{
  "d_model": 192,
  "head_dim": 64,
  "vocab_size": 8192,
  "norm": "rmsnorm",
  "norm_place": "pre",
  "bias": "all",
  "init_std_o": 0.0202,
  "init_std_down": 0.0,
  "decay_fraction": 1.0,
  "decay_shape": "linear",
  "batch_tokens": [32768, 65536],
  "seq_len": 512,
  "steps": 11193
}
Each number is 50 + 15 x the weight over its row's rms, rounded and kept within 0 to 99. Layers, rows and columns count from 0. The size before them is the row's rms in percent of the matrix's.

# layer 9 MLP down, 192x768, rms 0.17, rows 0-72, columns 96-191
099:51 58 53 38 70 50 58 33 33 63 48 62 84 52 53 48 44 67 33 54 24 80 54 56 65 18 56 39 44 66 25 18 58 35 80 34 44 56 71 52 52 54 89 28 42 53 32 46 58 40 60 64 54 59 73 74 47 38 60 41 58 47 25 51 80 43 33 59 80 56 25 58 47 41 39 71 37 40 30 40 22 67 67 42 61 70 58 55 58 66 48 76 47 53 59 79
095:37 51 35 53 51 19 46 75 64 46 94 54 49 43 37 60 49 56 50 36 50 51 41 55 61 69 60 47 85 44 36 63 65 39 45 38 73 53 65 32 09 43 69 43 44 06 63 44 43 46 27 45 58 67 31 63 59 51 34 22 52 57 56 63 47 41 36 64 54 44 59 85 72 43 46 74 47 52 51 19 47 57 60 48 29 60 41 51 26 99 53 44 50 49 47 39
099:78 25 17 58 53 48 46 42 48 32 65 44 49 24 39 34 55 47 63 52 53 50 35 47 27 63 57 82 44 44 43 49 53 67 66 68 30 43 61 69 48 56 64 42 33 81 36 62 38 55 19 54 50 47 68 36 36 39 39 47 35 12 44 46 65 50 31 27 33 69 49 38 29 67 55 46 57 36 53 34 56 50 37 66 50 39 41 39 36 62 35 55 46 52 43 77
100:56 68 59 67 39 49 56 56 25 59 21 63 38 38 50 33 58 30 37 56 51 61 58 54 48 43 37 58 51 77 54 52 57 71 62 56 69 34 50 22 43 41 06 46 29 72 78 48 46 30 32 31 19 57 51 79 59 25 66 77 93 49 57 52 40 68 61 67 46 66 55 48 45 31 55 64 34 41 75 46 64 63 74 47 44 60 37 40 48 82 62 46 59 41 66 44
096:56 46 35 22 42 56 40 65 53 48 72 50 55 39 37 41 50 66 40 34 14 35 37 57 44 61 77 46 55 33 66 55 31 40 60 40 43 51 49 68 85 50 71 60 22 13 44 41 50 42 51 72 62 38 40 33 49 67 64 00 46 53 44 96 66 30 44 36 57 29 17 45 74 50 53 56 53 24 58 72 59 58 73 54 63 59 39 25 53 39 44 66 50 33 63 55
100:37 56 45 29 32 56 57 59 36 51 52 50 47 60 79 59 46 52 66 59 65 39 39 33 39 79 53 59 56 32 44 40 66 61 25 18 57 26 60 27 99 38 82 35 33 37 31 60 58 49 42 68 63 71 20 30 52 33 47 31 53 50 61 55 49 41 70 45 43 65 45 47 58 72 48 49 38 33 78 73 74 55 71 76 57 43 61 28 57 48 76 57 49 28 49 34
097:39 13 48 44 86 59 61 44 46 56 75 46 76 37 44 58 47 48 31 41 58 49 30 46 49 38 03 72 07 69 88 47 57 74 63 52 54 65 37 44 52 56 29 56 80 96 35 40 70 68 61 49 37 40 40 41 38 00 78 83 55 49 85 38 50 58 41 52 67 40 41 28 39 48 36 59 71 73 58 61 50 48 65 51 47 45 40 45 63 60 49 45 46 55 55 34
100:53 49 61 30 67 58 32 52 73 73 54 42 37 49 68 44 49 73 49 46 39 63 17 68 55 30 74 64 59 66 35 64 50 40 71 18 62 46 76 81 54 26 85 48 95 31 58 63 47 66 26 50 28 40 62 38 55 42 70 31 28 44 68 51 65 83 55 53 81 54 48 41 55 33 37 60 53 61 47 31 39 55 55 40 24 46 56 63 33 62 70 57 58 83 45 46
099:42 45 45 58 44 47 67 37 61 53 55 48 59 51 54 52 48 39 87 40 65 49 56 24 66 53 59 72 61 62 58 67 45 26 68 60 22 69 48 60 75 51 56 69 67 55 37 57 37 61 59 51 57 42 31 50 22 37 70 53 68 50 66 65 47 40 68 68 54 58 57 65 48 47 32 66 66 39 60 88 64 41 77 60 56 21 56 62 68 60 61 46 28 35 69 42
098:57 54 49 73 55 62 22 78 46 67 35 41 42 43 43 53 54 55 76 61 76 55 78 33 32 82 38 66 53 41 57 35 52 53 13 53 44 36 52 44 41 61 46 54 29 69 45 77 59 45 95 46 82 44 55 31 49 87 38 80 68 42 51 39 41 39 69 50 40 42 86 51 31 27 70 59 47 56 47 29 56 67 60 70 50 47 35 61 75 67 83 32 42 49 51 68
098:60 34 46 41 37 63 85 49 33 34 56 74 58 59 43 64 53 53 68 40 53 38 56 60 35 56 46 50 50 41 68 39 21 64 54 70 43 40 34 37 34 41 49 61 79 66 47 69 30 12 66 47 34 56 45 62 62 43 31 51 60 33 59 61 54 72 60 60 62 52 22 50 60 90 59 34 52 83 67 30 67 41 62 38 43 40 42 39 62 39 60 40 65 41 58 38
095:59 45 53 52 66 60 43 42 41 57 48 36 57 67 47 27 49 70 18 28 55 56 64 60 15 46 77 73 52 43 42 68 46 34 58 49 62 39 36 49 46 44 61 68 53 39 68 62 56 36 24 50 59 47 64 42 65 57 66 31 54 51 55 48 60 35 65 56 39 78 44 24 70 45 40 48 50 37 51 48 38 51 71 52 76 48 49 38 41 14 42 51 68 47 46 19
097:28 26 39 81 65 55 68 46 75 60 31 46 47 31 28 91 52 40 45 49 55 70 44 37 36 28 60 34 42 56 10 67 37 35 74 58 59 61 38 58 55 23 60 50 26 49 53 59 26 52 61 49 50 53 52 57 32 49 60 38 75 51 30 60 25 71 56 46 56 66 48 56 30 41 54 62 48 45 28 59 52 93 47 51 33 62 16 58 10 54 83 36 54 75 51 60
098:52 81 59 56 50 71 45 58 70 65 52 52 52 66 40 57 49 22 53 43 67 68 51 41 46 47 33 74 47 55 59 48 58 59 31 56 32 55 43 51 43 56 27 38 66 54 63 46 68 66 55 52 49 45 52 30 64 44 45 81 41 89 64 68 60 59 65 72 60 58 77 44 52 58 42 55 49 26 50 64 42 74 53 47 90 50 68 70 55 58 53 63 47 50 48 29
097:34 65 56 61 44 45 89 56 35 63 52 46 53 23 54 51 44 63 57 49 68 53 37 19 61 56 47 59 66 17 39 71 52 56 47 58 48 42 43 66 34 57 26 28 70 59 61 41 07 63 69 52 53 56 51 66 44 33 53 70 53 45 19 45 55 27 30 37 35 63 21 53 42 76 42 56 57 55 34 45 45 32 45 39 69 54 32 45 12 58 39 53 47 60 30 33
097:32 62 49 60 35 36 47 52 70 43 36 50 27 37 59 91 50 33 69 50 43 27 58 46 29 51 41 51 76 52 40 45 61 54 44 33 30 54 24 62 45 47 56 85 66 27 29 45 31 44 50 48 77 33 51 41 63 31 63 46 59 56 30 61 58 31 45 51 56 41 44 59 41 40 23 42 42 47 41 51 28 19 49 55 66 38 81 42 70 67 86 74 65 57 66 27
100:46 39 64 53 39 47 36 69 42 56 44 30 49 67 60 67 47 50 52 44 53 86 71 40 29 55 51 66 48 74 33 48 50 54 39 78 36 46 63 72 57 56 66 44 43 62 31 53 81 45 55 45 66 36 40 29 62 65 58 55 66 55 31 38 45 80 53 58 43 63 64 35 69 50 49 27 37 28 70 59 44 46 60 43 44 46 45 51 50 41 53 61 46 23 57 18
103:42 46 33 54 67 62 28 39 24 50 35 61 41 56 59 39 49 39 57 61 21 34 49 53 52 30 58 53 25 34 36 54 45 62 37 31 70 55 61 30 49 46 20 42 52 83 19 43 27 60 55 64 65 57 72 44 45 51 37 44 67 55 65 61 50 67 56 29 56 50 53 38 57 78 33 77 34 18 49 43 48 65 45 66 45 51 58 50 31 51 68 63 62 77 86 32
099:21 81 68 72 37 58 50 86 41 60 46 58 46 44 42 30 45 27 43 37 57 35 43 53 53 48 52 65 31 52 43 37 63 39 47 59 52 33 69 76 60 53 50 40 64 37 67 02 29 49 42 50 64 20 49 39 50 66 49 40 77 65 46 57 17 68 78 20 51 38 36 72 49 54 76 54 33 59 73 37 55 08 46 48 44 55 55 72 23 31 44 49 83 63 54 53
101:50 65 43 51 58 47 46 23 62 36 59 44 37 51 58 60 50 45 78 46 52 56 75 31 63 71 62 39 79 45 63 26 65 47 54 49 04 47 41 54 63 49 48 64 33 58 37 49 32 63 46 66 67 50 09 38 61 47 26 37 52 53 83 41 63 67 72 60 68 64 48 40 67 32 44 33 63 92 64 54 44 21 50 43 43 38 34 47 60 66 53 52 36 54 50 46
102:64 50 80 65 60 29 39 35 31 54 63 41 43 39 52 42 50 47 57 54 34 79 63 64 48 26 62 61 58 22 56 59 35 45 50 53 83 39 51 69 56 34 44 30 60 63 64 61 50 53 56 52 36 41 58 53 37 49 57 49 51 54 45 66 39 70 46 44 72 37 47 43 71 43 49 75 56 19 39 32 36 62 39 44 47 59 61 37 28 40 50 54 64 81 80 67
099:47 63 30 42 68 58 38 18 37 70 61 43 69 68 45 51 54 50 23 24 37 27 60 56 58 50 68 68 47 68 62 67 52 40 43 80 48 71 57 51 69 48 60 51 72 66 19 34 35 72 38 73 33 44 54 39 44 62 61 34 48 47 53 43 49 63 46 31 48 50 55 18 54 47 77 56 22 38 52 51 47 52 46 28 62 66 55 56 57 33 64 59 34 49 52 55
099:55 36 56 76 56 66 42 43 59 47 42 45 59 56 63 54 50 58 72 28 62 69 64 22 64 55 45 39 65 61 33 27 72 56 62 43 29 38 73 45 30 66 50 34 28 35 09 32 50 54 36 60 50 64 36 20 30 56 52 43 47 26 69 47 49 34 42 61 50 41 60 65 44 56 80 59 48 48 56 40 57 60 62 49 66 63 35 55 48 16 37 35 31 42 44 46
099:69 39 45 38 57 55 71 68 51 57 85 41 63 56 38 51 44 70 44 75 67 64 43 55 67 51 82 52 61 58 42 21 69 36 38 75 73 76 57 55 50 32 37 51 53 54 16 52 43 42 48 55 50 44 40 58 38 49 79 40 39 32 68 33 58 55 24 46 41 56 54 38 37 45 48 38 56 60 40 36 56 85 25 53 44 51 59 36 65 56 58 29 38 44 38 36
100:58 60 64 56 41 44 24 40 37 31 44 68 73 49 39 48 57 52 10 66 58 53 61 33 51 46 55 22 32 54 31 63 63 47 58 44 47 44 41 65 48 66 44 45 45 40 47 73 56 59 65 28 45 47 47 60 43 46 28 38 57 54 57 54 72 26 61 55 78 42 41 60 55 85 34 46 35 66 47 56 69 57 35 47 40 43 24 41 48 72 44 45 51 56 43 11
101:67 43 44 39 38 76 88 21 63 57 40 50 98 40 51 68 53 26 56 52 38 35 54 44 42 56 39 27 51 37 68 58 62 33 55 43 25 57 44 55 46 44 74 70 68 60 55 34 49 31 86 59 51 60 57 42 74 47 47 42 34 47 80 50 63 22 35 62 48 70 53 65 56 36 48 45 50 39 22 85 20 64 48 72 50 33 72 63 56 13 67 58 48 51 16 40
099:43 67 42 31 78 56 58 74 50 62 38 58 41 58 55 47 42 67 32 35 30 55 36 31 99 55 50 45 23 44 69 57 64 38 75 55 51 41 54 56 51 45 33 69 66 21 69 30 53 43 30 54 53 24 35 38 28 40 59 73 66 41 69 43 69 66 48 55 48 27 47 71 56 58 52 51 48 38 34 52 40 39 62 45 47 46 44 62 06 69 33 62 38 18 59 49
102:55 33 40 58 45 54 63 40 26 47 47 51 35 65 72 56 58 83 73 45 83 54 53 35 37 69 56 40 43 38 61 44 47 64 48 73 48 54 59 39 48 59 50 53 61 46 30 67 97 46 71 41 73 32 36 46 53 70 29 35 42 49 45 50 76 36 66 64 44 43 37 54 16 63 45 58 38 58 58 39 56 68 64 56 64 19 44 70 63 40 40 45 31 82 65 46
101:52 47 56 46 14 45 67 74 33 38 51 58 49 48 40 53 47 63 52 26 43 46 42 64 61 48 45 37 34 46 32 45 42 66 37 73 25 45 62 70 75 36 53 29 62 58 35 60 47 48 04 57 33 64 43 49 53 49 33 62 55 53 41 54 62 69 62 41 38 45 47 61 65 52 46 27 27 57 50 37 37 71 32 24 55 52 58 39 61 49 36 72 43 43 38 72
100:42 62 60 68 37 52 51 20 45 47 43 59 51 38 49 40 49 33 47 60 49 48 54 49 78 45 38 48 28 39 21 88 49 47 67 51 35 46 74 52 37 60 60 70 37 85 33 39 42 68 21 42 11 55 43 41 66 35 64 76 57 67 57 51 73 38 78 59 42 66 80 58 82 67 81 74 48 42 44 76 57 56 53 13 32 67 51 36 38 41 60 71 53 41 40 50
102:57 22 49 43 30 37 62 33 61 63 48 30 51 43 24 24 49 53 56 55 35 39 67 37 56 62 54 56 62 50 32 26 82 64 69 55 40 25 51 42 77 58 44 64 80 55 68 49 47 41 40 44 42 63 35 85 59 43 50 48 38 43 55 40 30 31 37 48 33 45 64 58 44 30 39 58 38 29 74 35 50 26 76 55 15 52 46 62 59 28 20 28 55 39 34 36
100:56 65 36 46 45 47 35 60 71 48 84 26 31 49 43 43 59 43 38 56 53 54 45 51 55 57 43 25 80 72 32 46 47 39 45 50 57 52 09 34 46 44 47 38 51 47 48 25 43 52 68 36 33 34 38 64 51 40 72 41 62 32 47 37 38 77 53 49 47 45 62 56 61 42 29 27 51 47 38 79 60 50 34 26 35 30 43 53 44 55 56 69 74 32 45 53
098:56 40 80 66 53 35 52 42 47 43 58 52 57 61 26 59 53 26 64 41 62 34 48 42 22 88 59 47 55 54 79 45 41 56 38 63 52 56 27 51 52 70 16 65 45 53 56 55 54 52 58 40 31 42 82 63 40 58 41 53 60 43 74 39 52 69 33 61 51 58 50 39 39 26 58 36 53 42 53 48 51 80 63 36 32 63 33 36 62 61 37 54 51 61 57 40
101:63 85 65 70 59 48 75 44 41 12 39 49 63 40 43 48 49 36 76 44 38 69 72 57 36 44 64 61 67 50 59 82 52 58 39 56 47 42 66 29 51 63 31 31 37 65 61 42 41 76 50 41 51 63 88 89 64 57 65 45 62 71 37 64 62 54 70 46 68 43 42 19 48 67 43 60 60 61 56 45 61 72 39 36 59 62 24 44 94 34 45 67 45 49 57 29
099:33 46 60 84 64 44 35 30 58 63 43 45 39 44 31 59 54 37 48 56 46 53 48 27 46 62 57 50 32 60 30 35 44 36 52 58 58 61 62 43 59 06 31 54 43 70 61 36 52 36 17 39 67 52 54 32 37 06 59 60 32 55 44 47 39 25 17 78 70 31 66 49 36 32 45 51 50 26 39 62 30 53 77 59 17 35 66 20 53 76 35 39 29 80 53 45
103:42 60 52 43 53 36 53 69 61 50 61 46 65 58 41 23 45 54 63 29 42 57 40 55 41 39 18 00 49 60 24 32 58 26 62 30 59 28 59 51 39 33 44 66 58 65 48 49 38 43 41 11 70 52 63 48 41 43 38 38 27 28 38 47 65 51 37 28 37 32 25 28 52 55 23 65 42 54 40 45 35 40 43 59 45 26 52 34 64 61 72 30 68 69 24 34
103:30 40 51 52 62 53 44 55 48 69 62 56 51 29 44 46 48 49 64 40 08 54 47 48 42 63 57 52 48 43 63 60 66 47 66 47 66 67 67 46 54 51 54 41 45 45 58 55 43 65 27 68 66 74 36 63 42 26 48 51 51 25 51 44 60 93 18 24 27 71 43 29 29 40 45 54 27 34 50 51 53 60 36 51 58 74 69 33 42 69 70 48 46 32 61 66
100:61 62 41 50 31 42 60 60 29 56 63 40 58 41 32 35 49 50 52 48 51 47 45 50 48 76 57 41 38 74 48 27 67 37 32 61 42 40 38 39 54 35 33 63 78 34 59 50 38 63 51 42 42 48 39 54 50 30 61 52 46 50 68 84 33 58 62 58 44 48 56 35 19 53 41 26 34 34 70 72 60 83 47 51 41 32 47 47 77 38 54 46 41 37 22 24
099:53 36 47 69 56 60 66 61 47 66 77 45 79 34 35 68 49 39 52 34 65 70 49 21 30 61 55 36 46 81 73 56 49 76 80 52 62 39 68 70 82 71 23 76 45 33 61 71 64 57 25 59 60 29 68 43 85 65 35 34 43 57 35 62 41 59 58 50 43 38 53 47 62 58 59 63 40 58 91 65 32 67 41 49 41 34 45 52 70 41 47 69 75 39 42 48
100:51 44 54 61 51 23 49 65 52 54 88 49 75 69 45 58 49 39 22 66 60 64 45 48 40 53 46 68 23 49 35 49 69 51 37 28 47 46 76 43 61 77 67 52 68 32 44 17 54 43 40 41 68 83 54 61 50 37 26 48 74 59 92 42 53 53 49 54 56 56 54 46 40 62 46 72 44 42 42 42 59 60 65 62 99 44 86 58 50 49 49 39 26 55 23 49
103:58 34 48 58 68 49 32 36 55 30 32 55 71 59 40 46 48 52 58 53 25 27 50 38 50 16 47 32 41 50 45 38 40 51 56 62 44 65 47 46 59 31 71 79 41 58 27 47 51 53 61 72 61 40 51 68 60 59 60 35 57 56 48 39 57 42 36 53 73 71 25 25 47 43 70 55 20 62 60 68 42 39 57 50 44 52 45 64 38 31 49 50 51 42 75 75
099:45 58 67 45 40 59 56 28 55 42 44 73 56 66 56 18 55 57 52 45 58 25 55 49 25 53 75 57 51 51 33 33 48 33 43 64 52 37 51 70 65 26 80 43 47 55 42 69 33 66 83 52 47 58 49 64 68 52 30 48 36 66 41 18 61 52 27 31 50 75 56 38 48 58 85 37 14 36 87 40 34 36 17 57 51 43 76 40 38 50 27 65 52 26 50 33
100:63 67 46 51 40 75 45 17 68 45 82 49 45 45 63 46 55 40 35 68 51 49 21 27 59 48 53 45 90 58 45 40 31 56 58 50 45 37 46 78 68 54 75 55 70 26 22 42 59 27 58 44 40 69 70 72 26 49 48 43 54 39 44 70 54 47 40 55 43 67 36 37 39 54 37 31 68 29 55 39 51 51 53 48 16 36 49 61 46 52 40 44 54 48 69 53
102:39 51 80 30 36 41 52 50 33 33 39 35 19 31 52 48 49 64 66 60 49 55 30 69 54 45 41 57 53 47 66 77 59 50 38 60 47 63 47 45 45 41 59 40 68 82 59 64 43 59 40 63 88 48 62 54 74 36 77 63 38 70 35 71 57 34 62 19 69 68 47 45 48 53 38 44 38 73 38 52 50 47 48 56 54 86 18 39 27 46 46 30 24 54 34 60
101:45 76 49 59 32 41 49 58 49 50 46 77 56 52 50 35 52 43 35 24 19 52 16 58 56 47 24 56 56 76 47 62 64 33 31 66 63 69 52 56 73 79 59 80 54 35 28 23 66 59 40 36 52 44 48 55 00 42 54 34 70 45 85 69 41 45 64 50 49 27 46 65 54 44 78 38 52 60 62 56 51 39 45 40 40 70 29 44 70 45 63 75 44 52 60 51
101:33 49 74 30 46 36 60 37 53 60 38 51 74 71 74 55 46 74 76 36 73 56 43 57 59 56 31 46 51 61 41 50 42 28 55 65 11 67 67 40 63 51 58 50 50 30 67 40 53 31 48 46 64 36 27 50 56 53 71 58 70 56 52 58 33 55 21 71 26 52 44 31 43 47 33 44 83 43 41 37 65 45 40 63 36 46 56 71 42 54 45 78 46 33 68 63
101:65 76 66 36 31 45 43 35 55 58 30 53 35 81 30 51 49 36 63 40 33 39 71 40 50 47 22 60 72 42 65 32 57 56 45 38 65 36 60 25 50 65 38 71 77 50 28 39 47 56 37 41 55 63 23 56 52 45 47 53 60 33 66 39 74 10 49 59 29 63 53 52 49 18 29 36 54 52 65 83 34 51 69 45 46 33 54 79 43 41 68 35 57 12 44 43
101:29 90 43 52 60 30 43 31 51 63 78 49 55 60 78 55 47 54 73 89 56 37 70 53 56 48 51 48 60 48 55 35 45 46 49 60 58 51 61 37 48 39 64 28 44 91 24 41 35 33 71 40 50 43 41 39 57 61 20 58 37 53 45 52 35 67 63 14 41 46 60 61 53 60 52 33 63 26 49 69 38 42 62 44 39 70 57 38 36 53 37 38 27 49 31 34
100:50 23 22 34 26 70 67 67 70 38 73 65 64 23 78 52 48 68 58 55 30 38 61 55 33 56 54 40 77 50 70 47 53 58 56 66 39 45 40 38 60 57 50 40 48 28 44 54 56 49 69 55 33 76 50 44 57 69 74 44 61 48 55 53 39 49 76 30 51 73 52 39 86 60 46 60 52 64 41 80 61 51 63 65 64 63 68 35 54 59 43 62 43 57 41 64
099:58 17 46 70 52 59 48 59 49 65 46 43 38 55 50 46 47 23 46 52 31 58 49 50 12 71 38 47 68 28 45 44 39 61 60 54 79 32 51 31 33 60 43 28 41 63 47 59 26 27 53 46 59 79 32 64 18 60 42 36 17 65 51 40 29 68 44 58 70 80 38 39 47 42 35 61 34 89 71 24 19 34 71 43 32 47 41 71 38 44 49 21 17 63 48 73
099:49 30 22 44 54 46 36 54 45 57 54 61 59 77 70 75 46 56 76 52 42 61 53 41 35 39 55 56 49 26 11 52 44 45 59 44 36 42 67 56 42 51 62 48 31 47 41 49 53 74 45 53 54 63 51 44 28 33 64 43 46 43 61 55 45 41 56 33 68 70 52 47 34 47 33 52 38 60 38 48 56 44 70 60 72 41 10 59 40 37 17 45 47 64 61 43
098:68 69 56 39 37 47 60 38 68 43 54 51 57 55 44 53 48 52 43 56 39 56 53 81 42 28 34 21 66 47 69 47 60 62 45 19 59 45 29 42 65 52 16 51 50 48 43 55 39 70 34 77 42 54 37 43 58 67 45 38 54 59 20 37 48 46 67 52 55 41 42 53 57 54 45 54 62 62 61 51 42 22 47 30 42 53 71 33 76 45 63 35 66 58 43 66
098:83 29 80 41 46 36 35 33 54 50 45 37 37 56 45 25 55 41 42 55 32 50 48 48 61 42 30 59 57 81 09 43 45 22 38 54 35 44 45 57 65 68 72 49 67 79 32 58 38 48 07 56 64 30 42 62 20 54 29 26 63 51 46 82 46 62 73 51 67 61 31 66 37 52 40 55 52 66 45 38 58 32 69 59 64 76 66 25 43 70 82 27 41 56 28 48
102:53 68 33 70 50 39 43 31 30 85 58 54 71 48 50 43 53 54 59 65 52 67 63 52 46 52 69 19 61 65 36 46 56 41 64 48 83 50 60 49 64 53 16 41 66 55 34 63 56 40 61 42 41 56 36 44 73 41 53 31 55 65 86 27 43 40 73 62 52 57 31 42 35 70 42 75 57 43 64 40 43 23 53 24 73 53 48 28 59 97 67 30 80 56 66 62
100:53 78 59 51 29 41 45 55 48 55 67 47 55 53 34 76 50 50 44 49 37 26 79 48 52 37 61 46 25 76 67 47 54 48 77 37 52 49 46 94 64 53 57 45 50 49 76 62 45 42 48 52 47 65 58 64 37 44 46 67 48 52 53 45 42 94 56 80 53 49 50 57 35 54 42 27 80 74 67 51 32 32 54 51 39 60 00 46 44 57 67 67 53 73 49 33
099:19 68 62 61 61 52 34 37 53 53 60 50 31 58 31 51 54 50 75 61 46 44 34 30 69 62 34 39 53 66 61 54 75 65 56 32 38 69 43 69 62 51 41 39 63 49 54 32 43 57 69 35 41 80 28 65 61 54 26 55 43 57 37 36 44 80 44 68 43 55 33 62 72 58 50 25 58 41 22 62 63 31 36 59 65 56 60 39 55 45 42 45 76 79 49 73
098:72 71 38 33 42 42 66 69 38 39 68 56 18 64 34 32 46 59 50 47 60 29 62 43 78 59 41 20 32 66 42 31 66 54 49 62 22 46 58 33 37 76 58 44 73 53 36 39 54 46 67 20 82 78 43 64 65 62 42 30 30 32 56 59 66 51 46 79 44 54 41 75 33 59 61 51 24 42 31 46 51 44 55 39 55 52 31 34 44 67 48 42 31 55 53 54
103:33 59 33 50 46 57 55 36 37 40 79 44 65 41 61 48 47 60 61 44 50 47 51 78 53 47 41 28 50 23 26 67 20 32 67 32 54 56 46 34 65 39 73 61 63 45 32 62 40 27 60 57 55 52 67 49 72 79 61 33 53 48 49 73 61 47 28 56 26 68 16 34 26 77 46 70 50 35 49 51 30 51 36 45 28 48 58 64 55 74 49 76 37 24 46 40
101:51 56 39 59 39 56 67 38 49 61 33 45 35 64 44 58 48 53 46 41 54 47 55 59 19 69 62 59 54 48 35 32 30 54 35 48 67 46 34 50 54 46 37 41 18 61 65 36 67 29 56 34 07 40 29 42 73 30 74 46 39 29 40 35 37 79 43 27 67 37 48 27 60 44 40 42 39 49 60 29 45 28 54 29 56 41 70 45 50 32 45 21 67 23 45 59
099:51 40 59 62 68 51 74 63 78 47 61 42 50 55 58 54 60 70 61 51 42 32 16 35 24 56 34 66 33 75 45 74 24 69 02 46 47 68 59 47 55 65 63 50 75 53 70 44 44 49 27 62 41 48 47 37 46 76 54 59 34 33 39 15 63 46 50 20 66 25 70 63 46 54 44 50 18 61 25 41 51 37 42 73 87 56 69 38 42 78 59 46 40 70 28 50
100:49 67 62 72 45 51 49 58 66 41 43 30 68 42 58 50 50 50 56 58 65 28 57 45 62 45 40 49 59 42 30 65 23 33 26 37 50 48 31 33 29 30 51 57 33 45 54 36 59 23 65 59 39 54 64 57 36 39 59 60 51 36 54 62 29 54 63 46 54 64 36 71 53 36 55 50 53 36 42 74 59 27 77 59 25 62 51 42 87 44 50 76 50 80 52 33
101:39 73 61 68 63 58 52 33 29 71 48 51 31 65 36 46 51 75 40 49 52 43 69 41 57 58 68 55 23 43 54 38 41 58 51 51 46 50 64 43 41 26 55 68 56 41 66 40 63 64 72 41 33 35 59 38 50 63 78 49 39 61 74 62 56 43 45 57 35 47 39 58 48 37 48 42 55 43 29 33 42 75 52 55 53 44 54 61 61 31 46 30 38 70 47 57
101:51 67 45 32 48 93 35 79 74 60 50 45 11 37 49 55 48 52 43 63 87 69 41 61 55 35 50 36 33 80 52 42 31 49 44 54 36 47 30 24 58 60 43 67 68 57 48 32 63 37 80 54 42 70 58 66 47 25 58 52 60 60 37 66 51 48 57 57 55 60 48 42 26 43 60 45 39 84 37 73 81 62 60 45 46 20 67 63 64 65 33 27 69 79 43 43
100:10 65 37 27 45 43 42 68 55 54 47 57 60 15 35 40 47 48 50 38 60 39 55 45 50 53 41 24 26 46 51 72 34 30 99 42 44 54 50 25 63 62 50 29 62 50 56 60 39 50 79 58 42 77 64 17 80 55 36 45 54 33 63 68 48 70 33 53 24 38 39 29 26 44 27 57 34 41 33 41 52 29 51 43 50 31 67 44 52 76 48 22 53 25 30 26
101:59 42 68 39 52 42 32 47 51 62 80 56 61 36 55 76 51 28 50 52 76 23 46 15 49 54 66 35 64 84 46 64 48 65 43 55 32 35 33 23 45 45 32 45 39 65 47 56 41 40 73 63 39 35 68 22 41 51 45 44 51 60 32 36 38 31 83 55 43 46 33 59 60 32 51 74 65 53 49 47 56 60 45 54 32 55 62 49 57 55 21 29 84 55 58 63
099:65 55 45 57 43 51 59 55 37 65 32 42 63 71 70 49 54 37 47 53 54 36 47 30 60 56 53 54 63 59 65 35 86 60 47 57 63 44 38 68 54 59 42 29 67 30 71 50 75 41 38 43 36 78 38 33 48 75 64 38 47 36 75 35 61 49 45 44 53 63 83 55 31 46 73 48 57 47 37 50 37 75 61 47 61 42 54 26 37 60 64 65 34 56 67 57
100:30 70 58 51 61 57 39 39 32 39 46 26 81 36 25 64 52 60 61 49 53 41 67 67 56 38 54 36 51 48 58 65 40 25 01 30 36 37 49 17 50 52 34 18 60 38 63 42 46 32 59 65 30 54 56 51 54 48 54 66 47 44 45 41 46 50 70 02 28 27 38 57 54 41 70 80 64 65 62 22 53 43 33 33 09 36 55 41 57 54 45 24 48 48 41 43
099:81 50 49 42 33 45 78 84 63 23 83 61 53 47 75 53 49 19 25 52 40 74 52 53 60 48 42 32 41 35 53 37 60 55 89 72 32 33 28 57 42 73 28 33 33 32 36 42 45 55 37 64 58 80 34 44 52 38 55 44 51 19 58 58 70 48 36 54 50 34 39 51 19 47 48 49 68 19 42 44 36 54 52 46 32 56 55 66 87 64 66 26 44 35 39 59
101:55 59 54 49 39 74 59 37 52 38 52 59 30 56 58 32 60 58 34 39 13 68 55 27 43 55 29 63 42 50 43 60 37 75 41 22 38 49 67 49 64 33 47 55 36 76 75 34 32 43 55 68 45 52 44 60 76 39 39 44 55 20 59 53 11 56 49 38 29 59 68 47 38 41 58 46 73 48 38 37 31 36 65 58 22 53 28 57 41 10 27 66 53 30 75 62
102:37 73 68 34 69 44 52 72 58 70 56 28 46 46 71 42 43 47 46 48 51 68 51 50 37 50 63 41 43 66 74 62 47 59 69 42 59 50 61 50 44 48 51 54 47 88 50 29 35 52 25 39 44 74 57 20 45 71 27 41 34 52 45 65 46 86 75 75 29 35 69 60 46 81 63 37 70 48 54 33 46 14 55 26 58 53 48 89 24 67 59 67 30 56 36 50
101:45 45 51 34 59 41 49 43 17 37 82 63 64 68 70 49 52 28 53 62 52 57 04 64 45 36 39 34 73 47 62 55 42 25 59 79 69 53 46 22 46 58 25 72 66 54 42 73 58 31 74 34 50 58 70 40 69 52 19 35 54 27 70 49 46 69 68 93 58 61 50 44 46 66 38 53 53 30 60 34 49 65 49 11 40 35 66 47 20 45 56 56 41 43 31 59
100:41 52 60 59 11 32 46 54 46 69 43 33 39 44 24 44 58 70 54 57 38 69 44 66 31 40 41 73 41 51 77 30 54 36 68 42 72 56 31 45 66 43 12 47 68 35 38 61 10 31 46 18 31 31 38 67 56 43 59 59 54 56 42 49 41 80 39 58 45 52 53 33 50 52 76 45 57 48 77 35 46 55 41 63 60 43 43 50 51 52 48 50 30 67 38 50
100:51 40 46 47 20 48 32 45 24 42 60 62 59 83 32 48 54 52 44 73 63 34 20 38 65 69 47 42 80 43 34 50 46 38 60 45 24 44 56 28 68 19 27 38 72 47 60 73 44 59 27 48 39 64 40 38 26 46 56 54 52 58 61 44 41 37 59 27 48 64 49 58 59 35 66 52 44 09 50 53 73 55 72 48 11 53 35 46 40 36 41 42 19 86 36 53